Weights of a small transformer language model.
Size: 5 heads of 64 (1 for keys and values), MLP 1280 quick GELU.
Architecture: RMSNorm before each block, rotary positions, no biases in attention or MLP, untied embeddings.
Training: a variant of Adam for these matrices, 190M tokens, 4439 steps.
Each number is 128 + 32 x the weight over its row's rms, rounded and kept within 0 to 255. Layers, rows and columns count from 0. The size above them is the row's rms in percent of the matrix's.

# layer 4 MLP down, 320x1280, rms 0.037, rows 43-63, columns 64-127
size [103 108  99 103  99 103  99 107 100 101 100 102 103  98  98 105  97  97  97  96 101]
[[156 115 123 132 144 139 152 104 101 132 159  87 145 110 143 176 162  86  73 139 123 117 133 169 122 137 115 149 139 107 144 113 132 104 132 142 140 134 115 122  62  99 123 121 119 115 163 165 119 122 122  47 150 164  97 153 167 112 133 193 109 175 162 125]
 [134 113 164 164 107 126 147 155 143 136 122 134 137 147 171 124 132 149 163 148 130 106 167 156 179 129 132 133 126 132 155 145 139 141 135  79 130 111 178 161  92  62 134 130 152 159  98 172 130 138 125 132 109 130 179  78 140 128  94 138 112  58 101  93]
 [ 84 121 125 204 141 138 100 177 130 146 113 109 156 164 124 163 120 128  45 110 156 135  75 163 150  60 143 114  99 117  95 159 130  95 141 127 134 126 205 106 113 167 120 109  53  97 157 108 163 116 137 115 165  56 110 129 122  96 128  81  52 134 109 185]
 [152 126 160  98 113 118 151 104 164 142 104 131 143 132 129 137 150 126 133 148 142 180  59 159 130 152 144 121  92  89 125 100 140 102 126 118  62 102 178 112 120 151 108 136  64 156 132 150 102 178 104 123 108 167 119  71 126 103 128 113 100 138 151 138]
 [ 73 165 153 154 167 155 117 122 104 107 109 150  43 118 143 147 142 159 132 124 152 197 192 136 114 147 150 141 124 101  77 111  83 166 104  80 116 152  88  97 181 142 207 122 177 112 174 139  65 144 148  94  86 127 147 106 166 147 174  98 117  96 180 149]
 [182 100  81 134  97  99 132  97 118 112 123 140  90 130 126 121 138 139 121 102 152 138 158 151 134 127 174  73 120 142 129 150  96  68 131 139  97 105 184 168 133 165 175 140 129 157 112  46 148  82 101  80  68 153 102 137 164 121 246 123 195 162 164 182]
 [138 134 200 125  64 142 121 115 131  92  79 102 107 129 166 106  81  63  52 172 159 143 113 108 125 119 127 106 169 133  72 115 122 112 207 143 183 167  76  89 104 141 142 125 141 129 122  77 167 188 159 125  45 150 147  90 141  95 216 125 156 129 109 164]
 [ 98 134 207 131 129 130 174  87 158 106 111 125  70 134 104 162 166 116 123 110 174 112 146  99 144 140 148 148 145 141 138 145  95 127 137 161 101 124 157 127 139 173  87 122  95 185  87 108 106 172  74 110 134  78 117 126 101 169 136 129 116 162 150 138]
 [137 138 105 157 143 158 142 139  90 121 137 166 145 141 128 129 148 148 189  71 140 121 102 196 117 126 137 144 136 117 174 151 114 128 152 115 123 107 156 160  96 188 128 106 143 103 126 126  89 166 134 123 140 200 108 116 206 112 179 155 119  83 170 134]
 [119  99 157 127 119 112 176 157 149 129 121 123 103  80 141 127 129  91 172 137 150 123 153 129 100 171 125 138 159 167 150 196  99 123 150 213 117  91 109 156 149 120 163 156 130  92 134 143 128  85 149 144 130  90  94 172 124 182 113 103 127  98 118 122]
 [119  96  94  83 137  97 173  83 126 109 128 109  87  98 146 135 156  72 155  93 129 137 177 181 103  77 126 127 151 108 121 129 116 122 118 123  89 128 152 111  38 163 134 137 159 131 111  89 161 124 172 153 104 107 130 116 166  71 149 128 117 122 143 136]
 [174 111 135 121  96 143 172 117  88 130 117  73 161  97 146 110  97  47 122  88  90 158 156 100 193 185 131 151 149  86 159  54 143  57 105  65 129 141 133 138 133 128 139 163 180  47 146 131 112 127 136 155  97 155  83 117 162 106 210 104 184  79 150  91]
 [104 130 152  96 146 104  82 114 137  83 158 144 111 111 139 106 105 139 100 107 179  79 107 124 122 150  90 139 118  88 141 123 134 121 106 110 173 114 147  74 126 110 164 115 165 116 120  95 154 133  84 130 136 120 116 100 103 112  99 126  91 159 175 135]
 [ 97 183  73 109 206 150 156 147  87 133 131  82  88 109 171 131 187 114 100 115 147 157 145 198 172 148 111 113  84 108  71 106 133 110 136 137  96 129  98 139 185 114 103 183 157 132  52 152 129 100 122  89 109 117 111 145 139 197 175  99 116 150 144 135]
 [122 142 167 131 101 119 110 148 111 154 133  88 184 146  95 141  92 137 182  93 144 155 128 133  94 158 151 142 119 129 114 139 122  97 150 100 153 119  93  88 176  82 126 146 127 160 118 116 108 142 109 145 124 158 176 188 156 129 144  97 134 109 157 127]
 [136 159 124 102 130  60 167  73  99 143  75 189  52 148 137 118 119 123 184 145 104 146 167 136 114 144 113  94 111 127  87 118 105 151 147 125 143 146 169 115 159  82 154 144 109 108 149  99  40 149 128 108 176 131 172 125 110 133 123 160 166 131 176 114]
 [157 103 120 165  82 107  76 110 141 146 139 126 124 105 136  88 133  78 135 170  80  86  83 109 112 116 105 116 144  95 178 118  95 122 181 106 181  99 119 101 133 199 144 145 108 177 137  77 123 153 167 136 172 146 132 100 142 143 118 100 190 141  75 157]
 [ 86  89 122 163  94 190  62 159  82  89 109 163  99  74 133 112  82 144 169 158 103 107 145 129  95 112 144 108 101 106 100 119 123  82 122 108 157 145 115 173 115 184 166 124 132 173 145  71 182 122 142 200 194 162 108 103 197 157 190  98 123 171  83 125]
 [157 121  94 122 162 144 130 141 109 111 143 119 137  88 159 120 127 141 145  97 126 151 138 101 118 131 114 134 117  78 113 125 164  94 117  98  52 139 125 175 161 175 118 119 166 173 106 136 162 112 189 125 163 100 159 147 142 109 130 155  95 136 107 106]
 [128 173 169  59 171 193 152  99 142 162 132  89 213 126  72 157 142 187  24  92 151 166 128 135 111 160 110 160 239 108 147 154  81 139  90 119 135 118 100 187 107 132 162 183 191 184 165 146 128 160 132 125  91 180 192 107 176 106 149 138 129 142 116  56]
 [ 86 148 102 142 109 155 206  64 127 120  93 179 138 161 181 127 137 143 125 184 136 132  44  80 156 115 132 150 166 128 152 102 153 151 126 149 143 105 149  64 143 166 152 146 119 100 148 165 151 153  97 159 138  65 142 134 128  81 154 112 128 117 126  74]]